From a checkpoint of a small transformer trained on Wikipedia: MLP 1536 GELU.
Each number is 128 + 24 x the weight over its row's rms, rounded and kept within 0 to 255. Layers, rows and columns count from 0. Numbers have three digits each. The size before them is the row's rms in percent of the matrix's.

# layer 7 MLP down (transposed), 1536x192, rms 0.146, rows 1116-1256, columns 96-143
113:160122133112138128159111087130126140109145149182094131159157123136149126095138091145135134092143114143132161176125117105083125167151129158127143
082:106120147196069141113116155128110145130074110117125148159108114176099112123147122088137135103125124120128102096125135119133117132113131159116150
102:127162134123172120127120089131117093125132104084145133118114102162107102117098136144152108129109149145140137135111108127155104129135138127117138
107:083114141077129110123130092151144142129088116101145106135150127096142121118118116102116124082182119123128126082142134120106127132117146143103146
104:151108096128073153125145124143119115104147097110106105078125131156127135146106131134135091106122114150118110157126165159120100102137099181133104
105:103140147136138132127164157112060108131183106100139107110159142154137148105101116099121113168148103117150100135138093110130136139123133159143139
107:115133163107102140124174152138142154116129119096155151104141165124141173092122129150101141111131128120114098137115128053106119115148104121097146
080:121082142106097136104161111125164198118122151109139156094100175163116127104098119111168134082160100126157112142076133118093120122125105113116101
112:112178106137125116102122101127121150111154121122116116102143124109104134143145113139136112118138140138114099155161162114133116131144143088104108
098:116102107116115146151168150103122189149153114100125150121102124155125164142134129153142143090155176130091120155124199131123146106131109173149091
098:154138158160138141099103105104108145076118150121123131098102140151142123104124148095109091100148123121154118109125172130091139074082126162157125
103:130090113101124121178111103124124110155156101137096137116125137127111129165124106082117102138103129113100136113141150119109101141118167120182136
093:133144127110078115151129116135162166125110138106151149159140107179132144070116098101124126149158119121171097137136099128098142136138158115182116
104:120170121127161130111168120107150087138109140065141100172093123156135129121109133110106116173140162110166131143096116143195088154135134131103131
099:151122095135137106136120152133129138106120106149099136166144167134099143158160119127149124170098166148127167121132098115142148150141168133127164
114:120114107151107121082110091108122078178128133130126104165153151070134095123141144119152168136154180119116112104092146167150118092120109110124133
113:125110109147139134181121108132095150117147137134161101104170132121158162126139093136146094121113122110112130122138126141125085094156118140092094
108:125104135141101119128104133130106129083082165068108128162141123121136172127113140135143150080130128149092116130109146118105149157132137117139095
107:101095149130107147124111125099185150074148108114094152126112148091088119136130111097110161152169087143149130163106131132182152163155106118154106
129:158135126113068097139157120134103116200153145150108150135167169144084096124129119159119144169136103123137130154179093125125130141135151113113130
086:105144120134201153147110109100127133128157116108162167110086135100120137138129137146164139150129126127062126160134151093167145097152094101130133
092:126189132116136121096115130117134127154102180119125146123090123108112136145124129133127094116162132117141131127162158154144102116089102175138143
080:103113169119090116144155152151141117101114109103146151086123126145154109113165141104141184145150135135147102146164175111112114084093125095099107
102:121130138130132124120108139128137112141125109174093129109061097112144145108135120141153116149126127156086121127129131135104094136114132171131112
103:083104131125151129056130107111147144114121129105105120116136138149143121137114119147148119143163123132151115164141164092153150157135119110100107
113:136107153110114105132129130189121121138073137120125138156176105121130097098081094173114149073109127161149094116103143140122107164116109152120095
106:111142129106189151108162105152100122099141129134140127101167163121143096125165140137171124129148103136130114123175095112129102128123095141091057
097:134134149145128143098078127118130117132096140112066140157113112139075133153107163115124136118102112125135144061088073115144108110080142132104132
089:113105083136164133080120148129117113117118162113150161139169173155142116180152134121098139097119146060106158158143117070118130162109105127112126
113:143134133124138182103145132142113120150114111118102149121099143103160102111168145141148151137135175159123147080152186117132178148103173080101100
110:065172123111166138135106135145117138085087147101099127120155153141145163119097135131116160110103107138136168086109129149104088106154174160121115
082:122129111119087129113131128164134093084143105145159153133112152140118149094153138121130130176135153141112127124126116121135135148128110107085137
073:123132116147141151098170111125121125092124149131115082195120118111119114132075162136144131148199127184142135084129180136148132201128130125107109
086:129126125141108106158097123130092115075130116148120095086110143137083126148138127131157166169139085131145098141090116135101170128133127147100095
094:141114136097085183129097121137129114145137109083120110129086117136097093098140112139163125088118139126105129124095138130143137110141166096057160
097:095125069102169160146110127183102105108161118111108096109160151142127081140100124133121113144106110140108123144090155101122143142134137115068108
110:134137093105145126111105149100115126137169143132159153137118128110084171094138174070129129154101112111131138081115134092109121111114094126174121
106:109080146170140131121125158119145139152113128127151155127193129154163098155169183116112164142146110105107174156104150107142117133164131105174124
103:149131143142138152118140160140091129104099119141126111128123131171142139099137101159145092082101108148138113101142069132115137155139155127137129
061:108141102154178171127130121140140112097119162117132111110135114142138103135107135134121117111078129117154129118096135082168140161141136113122135
090:153089146113163113112107160151118117142093121144153115133137134159125125096146108154139123179122131093120150140173146124106125088116141119107192
099:144162111163151134112137096170098150075126120157143104144094116111134142136130151077149150129115113148116149116116131128115131090105075147156110
087:112125115139137120119177150102105102170160136091120112098143095104130146132140140101114153112139104121148131120132195139088081046153129080111127
081:155100107168104116134143119148114142108146143119166174169130120089118144129125090177119115130117111107129167150115160146130090075167152105118139
103:081134094126149139144154156127156111160155143131180113124142097161102142111109102069132161137163096110169138123101126077109138126123075128138129
106:128104101138080125130099122163107112112167111125108142148096120096107099138163137152124120152103101116129159101123168124106109122103160100127161
117:124139089152130150160146165123122125116114144133147138111142091133136115124154096089104128148179101080129160142122147107125110162102115127127110
090:151105130141106112154121128150122127116138140159137082160148112132152127120120120122155116108173138098143148167112154111137117143108155104167126
084:152137112169108134099175087098168123146131132097035160127135144120131138140083120087134114136099140124137130109140116165140139139091138139123124
075:148148094153205083125140183108131134134157097109175107165114119115145107107089076131177103106158133127154132141129132149126130141149073106122117
090:080114150128155153115140128125097134141083120119132133115137124163193147129121119080147163170104103122138140085132145119151146088109128086123120
099:160130105108117115166135167149130088135117136138143131144134117167115121108113159096159162131109112096090120150153121114106122142158124148142113
107:107103102103086111125102138122140115110141114147116080093124141106109144191142108126083103118152129140148126151145105142206125141105121124086129
093:085100114150145130112123127168137119148079090106138115130091160102119110168130089171139159149126094137124147167100132137146131107135130133129115
106:067162113150128124150151122120104126146163126101128122129092169089142072155160137129086100146126151110101115154143168152135137106116153160156158
120:161152109101072102098141145119111089153138131116135129103092118123126112143161129105111144124068097162133125179099112109147156121136104118110113
117:155117142168120128118097131160124160105118141112135110114110139092145183137119097117158122144152126155151156087145100121130128082104153167158153
087:127124175163141114128107123118099139142144126159132144127126076137141133098131108159164170077143115082138127111140104139124106102146105146132159
111:172146106173127107141138130127101116131099137119118101112129151100127166140150097117133128094165117142139127107093152138124107169134109127159143
106:134091138129183118115129102120115136114127142150099095165169116103159091160148161131154127163171127117120143127129128129103129084114153112165146
109:154130134100137164093150146172154109163139130129134186104109166128112116102173157135194152100160102082127131105121105150103151116152145117135136
120:170110135140087136149094127151138152165170103123114099116160076091114165148126112136118125114141148146177123077152108157127167146143120116139131
085:135118115123151099135151160133082143140123134114101156136136126122137132074108143082181134161117165118127151123131119130153075132136156137077119
090:141102099104135179118122158107165157156128135115144136114103112187120143115155117095182142134133146137099136109145140144108172115124135142185144
092:146129101125117131124143141154121134119097129121156122113134126091077099108148134140098133138115136129129125166115189101083146140120104141179066
078:093070066118052122142126173071137091063141124108163130103131131104135101140114134102119146149111115121097103127102144119133141175099118117115109
119:123150112150076115172145104126126127111084134130156131160181085138134084086102133094071123097151162117152127126131098152122073150136179099132128
107:177132108113093128143188156159155139139078135154133136078114132102147158144125132106121129106151133099138114115147133133151160166119155141117144
071:153076105126061109133125130104139115137110088139120104113131134126159133170106150071151134163155131112086118153114149141143119119106086115107136
091:131110164108121163135094090147137164130113106107134128128170130138147140144172102104091159115134121170122107106122104180186159186113101141114145
092:126117164139192084115134143151091085111163121081116154147134144154146117136115153126121166128156161142142126114127148091181093149120138107106123
118:095146152110135105140122139144141090155135137068136072158104091097148121131131142079115110119135149168137112122114131154128084109138085125111146
091:128126146121162098131143127158134089160167112116164150140192117099123112115136130063127139128167154140126130135099137152123118145177107122122086
114:145165116098099145124146132132116153153133109130137151150117143123141159125088099098150147195137117113127137180149152147081143112107069171132113
100:114149112143101135141120121131136143094130169118155119183174147142103145133140114104128135122153134106136137147101132161160107091152093137098176
110:157138109134141131128153137149133098094083105107140130102161078145125129130163150096121143083157142142136136110118142122122118078136184120104117
109:128133105112108101126174099127101166114149134122190090134130131146160114090130147156134126091110106103137091136104111077095122147166095149116147
100:148106109188119143135176106105113086132129134154122142120121172122110119129163109141157137143136132120121162120094135116156123172092161112124143
113:150107088091092150100090142140129137152139101154128123092121111090123139155107140146070139111133148126108090118134185095145124119146129102163133
094:102165117117097139132123145107092096178140106154137144173155121126158110104142162083158097136082086089121117108157125137136128162131090094121148
069:136154095130251106126105109127141097123109138150112135110105138119130134132141131146128161127119153113138157160143118126088118107150066121110096
087:138127114106111147114159125148124118116141089107122128124078102154112134139083140139115122176118092152114096091124146150125103163172130124108144
103:128110140147129167146136105150116124103119142137153163159154164094156151114143113133140119140125158116139186184135131111149098096125095135186128
115:110119096156124161098120136154115106149147145092137106142135107075149146142122160110110116164153135085101109157125160150133092112134174112159123
083:140101148100077123139150159106148162145123146131150126127134081132139161141133088130156154158122161154126170104125111110121116152148141118115101
099:135116140106127141155103151151106166095123155142158137134131147145183128096158173088140084122137134134152115155097098114116107101126111126136144
082:120138128111097119102132166068189107144153120107087117165135136133097132195188146137138136130117150153170155107182119107148133179084109136116083
111:127191093077113122092112137127094111122102106145134075116089128077101065144100098153125135130125147155169110122159122133136114096092132144135146
104:111111104156151131132121132157117111145154088115124093149118144137112123170112125083076142145135080122130103120106097101139177118144148123127162
099:130126148119138122131161091150138109131161169081119136119130167115128115145152138135093121168144176156133152084130144136121112136126084137150115
096:118105112145125138157157138148111112101144103114105134065123106140176137104167104142139141138121143107105146139142092117066130165106148142151144
092:127136108088094135135148095080102112126146098176125191157189141125144137163088162127082124142159161105107166109121073111139100120140117154120153
088:143074156129127130148170133140111147152127116093153110149159101169147140113152127155113120114179120114166159116094120144096153151123141146091157
095:067127139140165130144116159165137178103087145134187107135126159125083104186101093108157158122142140146141109133168163084136115154150109118151142
093:155162157106210137160146146073124112147134129118171128094160130145134107099105130140143194130082121136093077106134123141111101122094110107131105
084:120129149136183124088106116128138136092107115137101165140087138113151145116128098168185143138109168153126117083066114123139090163128107142144095
088:151115124120107102139120105117133173125111075100120115135109130139164142150128133147132123138103121110115070164135089167087110129128105151144110
108:113152109102108161127111088110115152108126104123115094130119107101127145129097155123147093120155088146093132110184102128119144134071137111163124
110:143139140128000086126122114128146125131125125118144131155129113117139136125106153134132150134132120153122107135144132158118110101096108144115096
080:142062130143149129086093159118132148126156146127112163076159155157136141136139122101094113136142111077158122152069109085104122151160120129136136
123:101118138108139121094139127134131145118141136171107109124121124156165138134110174108125137156117184126117104132157167130146080101075112112136135
079:147102113106066098143099148130150139099102080146118107145101163103140139131125148102135183142111140109132121145132144126182117141085096089106107
087:118161132131254155128123117098130158100115144119135137118131100115130143140137110126119174118107152127125121131167166102124145162090120127128139
091:147110155079133137134115114137159174117155104099160132079168119107129114132147150116162145136128116152137144153121124186156166176143130153141169
093:109102134145093133129183165124102106126122102120102090142145079156130104095126155109130156118110131146161144131097133129188144167122123164118133
121:132117159113119133127170135113126127171124105155121148140128124098132163099132133148146137112102145119158130138097108153119107140142176094131130
105:169151173121159153135144111115148152104121115142149124149141153146157164138154119139161165117107118143171148117135121127147137151142111096125188
123:101145124133111124124139138145102136160109119103115124168145130086114130113134173145160106122142091096151143116139102121161118124143082103143136
092:132120177100111150132149151121116110137144087104113120128116141111137129155126145103154125100133115144132139184097157127147130134098191120101131
103:126139122145061123109150127106176156132105129109119133143158117128139139139154119095115167126068128122119117123138135109114102079105094143154141
099:093102143132144142154175076153095147127110109117131134127158172118188104167140164110160134122115140126162158083127128130142122110138155123074123
106:163152105150146094119134119141122150130139131149135111128116090123138113153103087102144114082133117097110145122136095155184123087150147112132138
105:129137115101131131091162131098133121127133131149132136135169084103099193164068153105094138117138156110128125102155155122148145135105133108166142
131:156171128092116120156167138138130150099125133116125118098153132080112168162120153114122134123132154134120144153134157132129153135123128135100133
104:087118165117136176135154163148119119149109129129141143129106115073172125104123168109122141172083117136136106149141117151111157117114149147095115
109:167126100094073139131151146077114146144107152137130103129110147079127125118154115151137114123161097172109110148082155174161102117111133165104128
110:158135122099108159109127100153085077126111120140132107131054150121127082147138166134131104140144098156112127153138115114141142142112123144146110
081:120119064137095097120160163148098098115142106136172067146144138121142128148124164109160162138145132168114117129161150125136125117101129101150091
096:107079148119170131129137129143136117130123114150150120138157183157080166156128121115147139125151131120173127081138143146094099104142147091136161
120:128159103105086140101164112121105158116103144098140128120123104105131157112123127115116115119162142139119146134131168135101112103147103111137125
097:116149112125124154147095154114125131091123089142169129112161109131130146159112146115127116163177137174111104125131135154100107121085120124095162
092:104096149121195138125132069124110136104123158125123147076124115153169110133107121134138101107099143114123116104107099145155163143160076141129137
099:156089121110098124118111117148116095100125085103085125170153132124168128106110083094142118111131154134133155105167118126104071123141132098103129
116:135136091107142083144116113135109125117141129125086130139142101095134138145151128102064101147120107084091143136132119105125122131144139121116115
105:129126120084122159178155131114146139171130118127069148128135109109136111162167114098155128130157115132121110136139127147151123138146172088127117
141:095153142118084135127088085135127110132097137113128118135174118082078122127123127124160098114119153163123098157118119135133098135133104112142119
100:109122130147127112093128144146117103138121118114099108137128121163095149127113115141107133097133116170160140100130160115142128125102126110102105
085:115130127084103149158137093133149098099072115151098114117139153085123122129128103143136177135102101166143120098118109108148135165120117126076110
097:104148132098094115123159122150126098172087109106144102107174117132120158136155069140142170132105143121086100177156108119149137108134126113143090
100:142131160176131107149107133110104144116096148143109124112121142134131116146136155142113126173087125183129105157137143158144143129151134154150135
128:152147086179099131100121145140106115129103143126126147116136099073116104173125118142133144123117164148139077119105090141158149056098147117127092
105:105178142143131101175155135122127148146133129128115143125140166119118143101197169106142147143174132119135109123143106142149136144131143184151131
076:118132124099020119112095126178132140104117109144105133118152109135130117151123133127166142142094128081096107170132147156149109105088102115109159
118:094157076149101115111120104151078127110162129146145147127136118141143136096153130156108109112145156147101122131156148115118132164134134109113113
104:124121174099108140160128146123091167100083129127122129086152155113131161117135096128174089078127123096124093141128121147084124095155156115173129
112:171123123142112124139119112112147150143117143116153152145125133148147126125133157124102147112124120153159127156130112103151140133138103123151159
093:119157127125129133173065165145128146112131173139147114130117156114078080080122122132138067102107174125146153091092089101131167115128132144122150
106:129149143083165138079150122121168144151101103144169108126121159147156114081171080160143119150103136145170115088120131145106127154146096130073115
097:132163174079115143114155120119132121134144166077117106125073142088137109126117136139139171137138165141188190149162115187132133126131130056148110
080:122077128128144091132130124134125109120152129113156092144138150147142168145097101135114100136154148119119151126150118159126166128133116178135172
101:140151142144101157125130151089143114104107143079124114128137102115142097083106108128159143170100093173151176083118140157098134151127083142132149
# layer 7 MLP up, 1536x192, rms 0.148, rows 1117-1257, columns 96-143
090:138132110085113115147126112112114097153134128149108174126111123098180123160144104191101165096102159164142132107126107087142112123125133138158144
104:113136114125121100130122127151090107123098120112099138130125108123120118118104099133111133127165127114108077095163108130117129109132151125147098
109:128140195099116123100086147140090101129190121143118137153103153113079133173128103104124121144140137095162124125163150131149126126097110131128109
104:124160123167105147111110135121150113123146113148107142179146099111129151152144153123140123094143137129129140119127133096095145121133125122160122
111:146166127160110121116095147127124145125091119123111138149129141177136124108139130135126156134104172124145094106124085138116114106128119136149092
107:130175106132105094109131115110159097140112125085099122155149110140138102142086098136124143106146124106134108190148119139140122072131131070170137
094:170110129143118106156128115100141126117117127109096147144134116160151124118100074151124185120104107101130148109152080162135128105098099169174133
112:133160159147117132098145139115149127114075093112130165131174105118133141074148137172102133079115155086130139122145121128154131081108106109197112
093:158174172125121124136117132161131090141104136143149199131122138146124121163107158131112110087134127120151132131150151133108095132118127134146123
104:142124129138115124132136170126141154148151122161124084135105120123140151140144113164117146137102160173128133133090135133125083106138108144161087
104:158158121140117105114121103120115144100144137151110128146120110125098140136108120179148164142153149134154096132115105126123121080141128149138121
100:150179097145105131125143113108131120114141138142147119110131100112120138160132079101136139191091120116075126155156131140134118126121124181152144
105:097148141143117111162132095129093124130105146151091115148127118117127146124133146109139149080110140104112150136141121170114145121118076166124124
100:139134149088122108115090090143123102140091160115103141136121101105156072103112099119138152122093127098097146109168140145120143102113139126140106
113:124124135125111109091135106115078117131158110072122138109084134136118086072128119166136113097072162088154163156157112128152156090098113106144129
107:192106100096102126160106083111143168099106115111088101104181134109138110117121160126108110083172129112131081117139128123080132152134119158148111
107:150131100114110131135111099100108121108101098114095142139146111131149154115075160125140107135120113123099108083126114131119112133069136100128120
108:137139106126116097109122140127128113111125121121124133135153099128153116127128135105126145100104133161115114096173113163174131116127113085143139
119:115126093100107101125090150143124151148145182152101105132129106178178107135050139152144108120143118122110113148140143128106122139083103113125084
085:150133133145115066142107148116109115129164158108127107166144132101175136119091107160110128111103116129197134107117094147116088104158139105140119
095:163139108098122141129112129110144126128104092124104128132148111200158129154091109132141127154106119114129104104129129092125161090165131078132149
083:163173115136114110093124135091133149116129151136087099157141133153117143135160115142099115111129161137160092129117116094114108133123126140097111
102:149153151102121113168169123118155130126109150115093124107147115155143124130107125187124145072135108124125099117166141108123175099133190135144105
103:127169144151105122119119117168146156150114139112109154139115134127145127130091097146132148127092133089122122109144128159108115092140109117132082
113:138112098104109117074135075136108132158111161101106149085123123133123108132092126155109139095080138117147109148118133120094122108108071166119142
102:148143131176114131131120133130152134127102171124120114117131138151142116103082130155150148143144157095139097168129133163120143130148106108146119
098:106128162127107129135133176084138154147165125120139159108130143142149100115111107121111115110108126139146106099180154109118108138133085102135160
091:165145158150114131158133116124123117142079119126077135164119130134093154132112097116122142129175165109128133103119096138151092128126178141159113
111:086122149153113104121126141122169148189157109120120136115121112123118120092094068140111158134116094147133109119183121075114126113108122109188138
111:103125085115121122054110065136120122148131099096068090101108142142149113143123091098123157161145125121132127148199098099124109041102152104145104
086:160142096106127151132126135085075132099112133078112129135142118117133094141125099151086117121107117086145085116120131142153138105103121123125130
084:156151138114115126108133118096168134146101094115142139121116132128175115130135091148100120150068135089099099121161109134144095135075117109158137
088:130169146154108116123149118127119140163152129131086116113108063148115119145085086143143110125149097110120111119156136161080132130059124126150107
099:121165110132112090163125140106131138114119111098120132118179076133170144132109100196126162105088133123163142137131119103106113120101103128177089
102:169134157153120115106100073176125127134110131119145108114108078119162105148150116094146107116131105120104126128146121148096123132131091126109100
108:108165135144107108158135147158167151150128155119108162113131145094129093093122100171135173129147136114134142108151140106117143089142108105165101
104:158153179116107094135076121151126104158121136123146141113108095133113184143052112137130121117102101172156099135127099137115092087104141138168155
106:190129094104117106125143128091136129119169105104134135137139165105108103150096101118133114075146110117122083104147158120106103084144116121149131
061:143161165132114076139116123116145078140126112124148113149162149165142164121132149144103158115173132168124115102183118207101108097110082138157102
091:152110124125120133149153115165118151160145095147127124132179143163133135128143091141163103103154167149110140141194099156137114149130080178166123
097:148113104117116121155130109106154099107104172091079081135087136142107084116119131185114120145127109160118147148145103174134155132126136109110125
089:116178143111115120107157128105154140153119166098131147102151076138161091065095148168136132136078141125133110125178117170128110115130124104136087
087:114135138135119128127135106106115112095119104111123115160119138150125139110107108124131105126161075156120079108130099118097145139090120172129113
103:118157160094108125160134123166107116148102139125163131090117096156106149139064131117126125147112102108112111118132176122146114117085106146140119
107:159132088141107105137114134093127169122169151150111117067144129136139161130121114168083100103130173113151105115122110139113116127105118115105096
112:108143129099104143118159149089135177134120116093141117087177150131196123105125084130130149118139137105149126150126140126138137113130140074173099
096:107186101132113106135112128134100157134155137131125127102071106139125147103129115122143162098081132126122132111139095130100173121113121149100109
092:107092127099114118149108110101111148161114113122116114074139127093138115120107127125053161123140106145057129126172136096087128089125116182147157
080:135149117132114127074138143101131146147115128088115114106099100156134157116106121113104141165144118115097137117164108170063109157128128132155082
092:149162163102126156095134097141112097142138117091156127107090119129134133158114134138121121121155097142128123123185115159102113154127119150113130
104:132179124151107126091161134127127108125141137134122129112100102119124143102141097148153161118122136148115124169131115134168138137112111119129134
102:170129141116114137123113075125076139110144127133139116137066120136117066117096106138149156117158110122103140148117105100120135089143091133119121
092:106122144113116123172127094140159125133127110153111123135142145088108149082094127118114139086128115103090061098148110124105185117115116136126133
105:139140142087114098168128108137142156080123129139133148096128094149116146110103131161093167108111133161121152143134140120101117081153120155146076
111:134200153179105131110104093074122150147123112093115173120163089100158153136119114156148118127092150122164114100122136097131176104124118094121129
110:133102169112109126104123104082120119099090136079111144145174138127164108124122125135124159081125162091129104133151146151125139124143159068149099
089:141127100082114134141142143144122131135114129119063093143135127095107143103142103118141086159126130162139142108164109138164131144107067100131147
105:152147084094115130103095125135135120133130195131102089114119094159101144141137114144132113155141105106141093152139140133102112089099120128140117
102:089150109132115147128117135131105117128124087081133117108119081152170127127092153122118153136150081131113126142138133141128126102117147182147121
109:140162123134107119123142130126140114122101124102106123120147060164117124131116132130108129116141111121120124138125143142146129102097098086197163
097:160155085128094125132105129141094134163154137155099094141133097120129148144110129125113121104192136100167070138137090136102096136140102179154109
094:132133118123120128105111132129112114137120084137127158100138123154158148132102113141067091128151145099172102085157071125124124119110145122147129
089:148138154171118121105106106125111123146138124158141156169123128120146105131136122100117110121106131113110127129125101125115151137138133131117115
101:106131173112111128109172117103152100164113175119150139082124154156110088092118106127167152114110145147114124110128129146078120141134116129111151
084:149158163127126155143091149139096142139144109151165140143159133131153141156137108176151090081065126140142134110117120126110112107088099156142129
106:095120101144112121188130159160147126142109088100123146182139098127137144077087115139142137144138153131099161116122105159140146109162140143115093
101:140138115113097103123151104108121128165107161104105094073107066087134129117083103110100109150158098099120075136147151132134134125124114112154136
075:133177109148121110120118106126091123091076128131158170138106158131121091128135117124092142108069167151147114126131135089129145120124109130114132
094:134140126128110113127069122169090127118156142126114170123130106132094143127110096135095078140126127085123125135145118070131125098097113118168087
093:125159182075116118166131120110127122125148162115120124082143130179134143091112122108116105106097138165111130138142142109107159108102144126120087
110:134151172164119120124128114103182177113107117094130129141150126163162102136133113176141160134147143112115127149136100129137123099094145119153114
091:114141159135093110146088107100135150142103140122127127101110092139118103118102112150089104127149140084094131097121139154070121108070150087124134
109:149154119094112141141135095152081147147139095100102133089117092143132149101109115182162107104114116143142079179146132112080099116142105168122123
102:190107125112116064119114099144125115148131129142083115091095154158171141096070136131104188133133129134155126111139118134065141134117137134097140
108:137150149139116154125103108135141119150097120114150152111128131179171140129111123132129097108156131164152137129140113156113130132109133156129148
106:154138112122115122131160108121148138117154131151109130121150109113114115135123110107095136160140114102114149082178088123123140089147122128133121
107:139136142112107100176128079093161117110111126126143093118134133178138153134105133161100133139125110132119138160153100110146150106118136155150114
112:052125154094110131145143109106120127108103135103119137114129178134097101097141155107138141115112094137115112158159164111160143113117114169128112
102:141136103146107131185081137130138157151105139130072098113128123117144168136108127142113124114090126178134095162101133126128131137118107156137085
063:112151174087121120178124090086103133112146102165107114120126095141148150117146129100128122108128112150104127112131171128116131144146118128136115
094:129114144102125131082118119149126146126104086099125161108124137171167101068134088190120134124101153149150156108131112093091090068156159166161119
099:154149151135108142131112116125121151142145141175123103138155149131118139150086149162119093119154114132131134107129114109089139145088115111174158
109:143141156134111141136121089099141168075109073153141109115122174155163127090135083126124134095094138180129094107136080136124143131125099153085138
093:125122166117129127108107090125150110114155111134121142142093179118132099133116102092098154125148154138175088124147089126124099127092140138117102
103:166144125127118082142163137139140150141144132149128158104075093138143100116112155175140105103145175133143160142105131125071123110087166122179139
084:117103167134115139146135133161147185108126169177108126144143124111160125098067108132118134123158092109085126120127134126120114125132128148113129
108:110097108092108110146133105119117117130116125149148108092081145131131135155046108151080095121133154147130142149131113116111106118103113155132112
102:092112153111110128138149110104114175138100115078100145125109115125181084128103108146110108125128164162118133141147119086115137158094123162138140
096:214153097099117122100140130135130083107168130128058109138115120131192117141122139135142123124099141079126081161147154151121122050130104072153146
097:141163124126112123099129107154097100105105121122102107150085124144123106111127096153151101123113128092109104124149161111156098142099140067103134
100:109156141162112120130117088117143113121110100082099060073116077146102100121141088115121120135056091110154097130122176150142139125093113121117122
092:113175121102096132140116120157103119131158129138055100135129099141122096103097100126101126108130158137140115143127101120082130134142130108133122
091:142152123114113089170116118131133099154153174048129148156133110103165138129115139124143138119169131120127096066159070161123157116122170140111119
099:130150093087113101093091133162140104125130155146136146130132095154145107116117118109123115108126110092147135150155148116131151104115179084122141
084:096126131124123125125103101161128136116147145148142097152129122140134154106117116125074131151167154115143064152143142143112155094101182157092111
090:177171099098102138124166126137123118095124124103117103115114089169104095147120104147129173163105120142110150078164119096156142131119101155145167
105:135098100070108126147097141073170139183154148149114099123158147099141119099104119173122113110170095138121137170135146097098171113142122145148138
097:153146109151110108109101105120103140124117154136139140124101132131112157158103123076123147109163113124125065110149119110090069117114128137151130
088:102165165125113126163158084119124126127102117086122113132120091142108132062135104140146176131101096144106133130125130164133116125081134142153092
115:127126165110104125094101108124141132117167121124113157127139121114166084120086114192129162106102103123130120160118119096114095098100100097164171
072:144209196151125154097104127093139103125106122134144160105137112134118165123155119153118098166118148144132133118135133134107144095148151177138132
088:139100089103112104135113138130106155171116148145115086134111115099129155146112134144085097113186159089117103136145130114125133122122153128116119
088:180134092108129125093162115106104087106088170157135107106121160165128125133109135139086113114117149132116102087112100121134146103111102112132136
101:184104113114108126117072085115130180125107103123157147095125142092111139124120126113091115115163118186128096149138117083128107121124115135142111
108:118165106160112127137124135093120098113115144110128193121145135124094163134111082130136105096125136081141103105128152126070115098148089114148142
100:133107126124118121156154164146135153166141134161140117112105138114137123063142121119130162153156094152121106136150129137122118103121055155095141
108:099157132092095136142128141122132185147170160132102166121093127128119117163107103134130118131154115125168123119169141123138169111106138153131128
103:092139140105116116137137122128152128076123123141101117136083139120150115110100117164122138148103135169116120146131098097150119123055093134079124
103:152121143081099143101113116119108136120152090116109127147073118131107138103123160117119079117113117100102115141123149148148117089099145144113111
102:117144123160112132094107102157151137150138115135121137129130159156164080111106104144151134151143112134128129171181084128142140139106112124126107
100:149130146117122105130178130073108128113133126108149162120125118154152112156136136154134122116101128151121106133133131116123111141154071129118113
101:135179145142105104135101087117143112114145173137142150144175104139113115075109138134108138088108100107119151146131132099097141113145114116137153
112:136146120153105097102145074092115153088088129134136154117121148118134120115115122132103164079110157156121114123123116082103151095098099153110122
111:114107134094122149136162101145156127113178143092161126113143116108153107143120106148118161166087115135120082150154148140107167148104111122097132
101:150089085140114114075153096122096099139147121127129110127076144139134140101091139165132092154143148136079156158134070115122190111121135146150121
106:095146110166118123142153131098087128118116121092135112127191123107139135097129080113124144151082141102152102155163151105101156099109077100137125
079:140132146107123134084138142124121137112146111146139161135103113150164112110150128133091149092107112119102087112117100117103116103090103137106139
098:153123145113129112110149107136138122116104113123116117118145139106139103125126104167118118090105096123127107144130131120135157136093132122127129
118:116141125145110107109094147088131101113134151114121150156156128225156084148114095169145151138114152186135094118131059115126156096102170109172091
097:104180152142121106167104119164138154165117172097152107129134109121138105140122136136151173066079108151122142128118090101110094122149132114157078
090:152123095112113129087126156125126122118132140164099126129104116122122138146141083109127108088155163154140121139127120119058116121164114124127129
107:120160085161112117106154138144103089142130149157140138114132114174127133115139132144116173143072136136127120155155098119146191138110119168137095
113:117137140135109094130141103121152108143115146079133121074125074115130144106075126106103124100081097158114144143128113142103153139143170158123151
098:108186112144089105142094117124141093105146146128095114139102092145119155133149122138151126119164094128135122122128149095163141104120120108129119
114:146099159128097131107091126109129168088157122153122149114106103118134141141113114159119110090119165143145110138113116082123141142126130160103129
105:116139115082116146067140069112143160141139127147111111119127106145140125145068135095150131133125116100087121158157126096091144105121166117128096
086:170122153159123097088125149146089148174149159121124156101135129170141137149092103126124103124183099054181132146139123133103151117160098122176119
098:110150098108107144112121176101140090124128131111121170131127085135072136100158150154115135117096102081123073085149157100085128103134125131184139
105:189186130095116121142154081111153148151148074147126110107124094162141119123118152089113127126140131090140104079126151112100139111106107084145139
110:147126120137109116128141152097092157137141148147113126111110105121153134153068112138138154102104149138107119130150114122166161108131130146138133
104:137118133119120112149141096097113137156135149096158139107152105135102132145128137105147139152136128116114071086157104126089143150122153155115148
081:131128164129122136093122120059114147156114124102141146167148121134120119160158104102059099111132141116143099090135108151075171149155143135098157
112:099154118149098141080088086152095166120120151120087109116113112176135124127137101166110112119144151127156104193162110100155127111111108132098120
107:179171106137108075148148136154109125118158089151118142109152124143134181098119105133110167108121136130115107113103107133099132066126130155164128
110:136135104117111118130089136117166127144128103102149151074120126150126140116084135137108183114150126099097147135118074144108158144131123165143121
101:159134149128122116120185098114109114120108118129127146129118162158140153127050106118127156161117148157097104133149140110110115155103104142130135
101:113156140130123147162149137131139143132117108088134170108148157106154110117091126089156133130142111097134094141172125136130129086129109165146102
097:117140118102110154123138111168107104154115141105165139081122165147120122139120110098119088141160099150094074134147157128117130153137156146171146
082:173104147145119122170146119098097154127105150129139145108093152154120116063108122169129150102127140127117126139151077104122198082119135116135092
108:152124132083115115139163129127102156138161150134129139101099173170184098073131099140116145138100137129146124152200106118108140095112161112153137
072:143159143153116145125128120114138120126113126139137102139163135134120104140112120168076143099133167137141112077138105113117157098145108137144122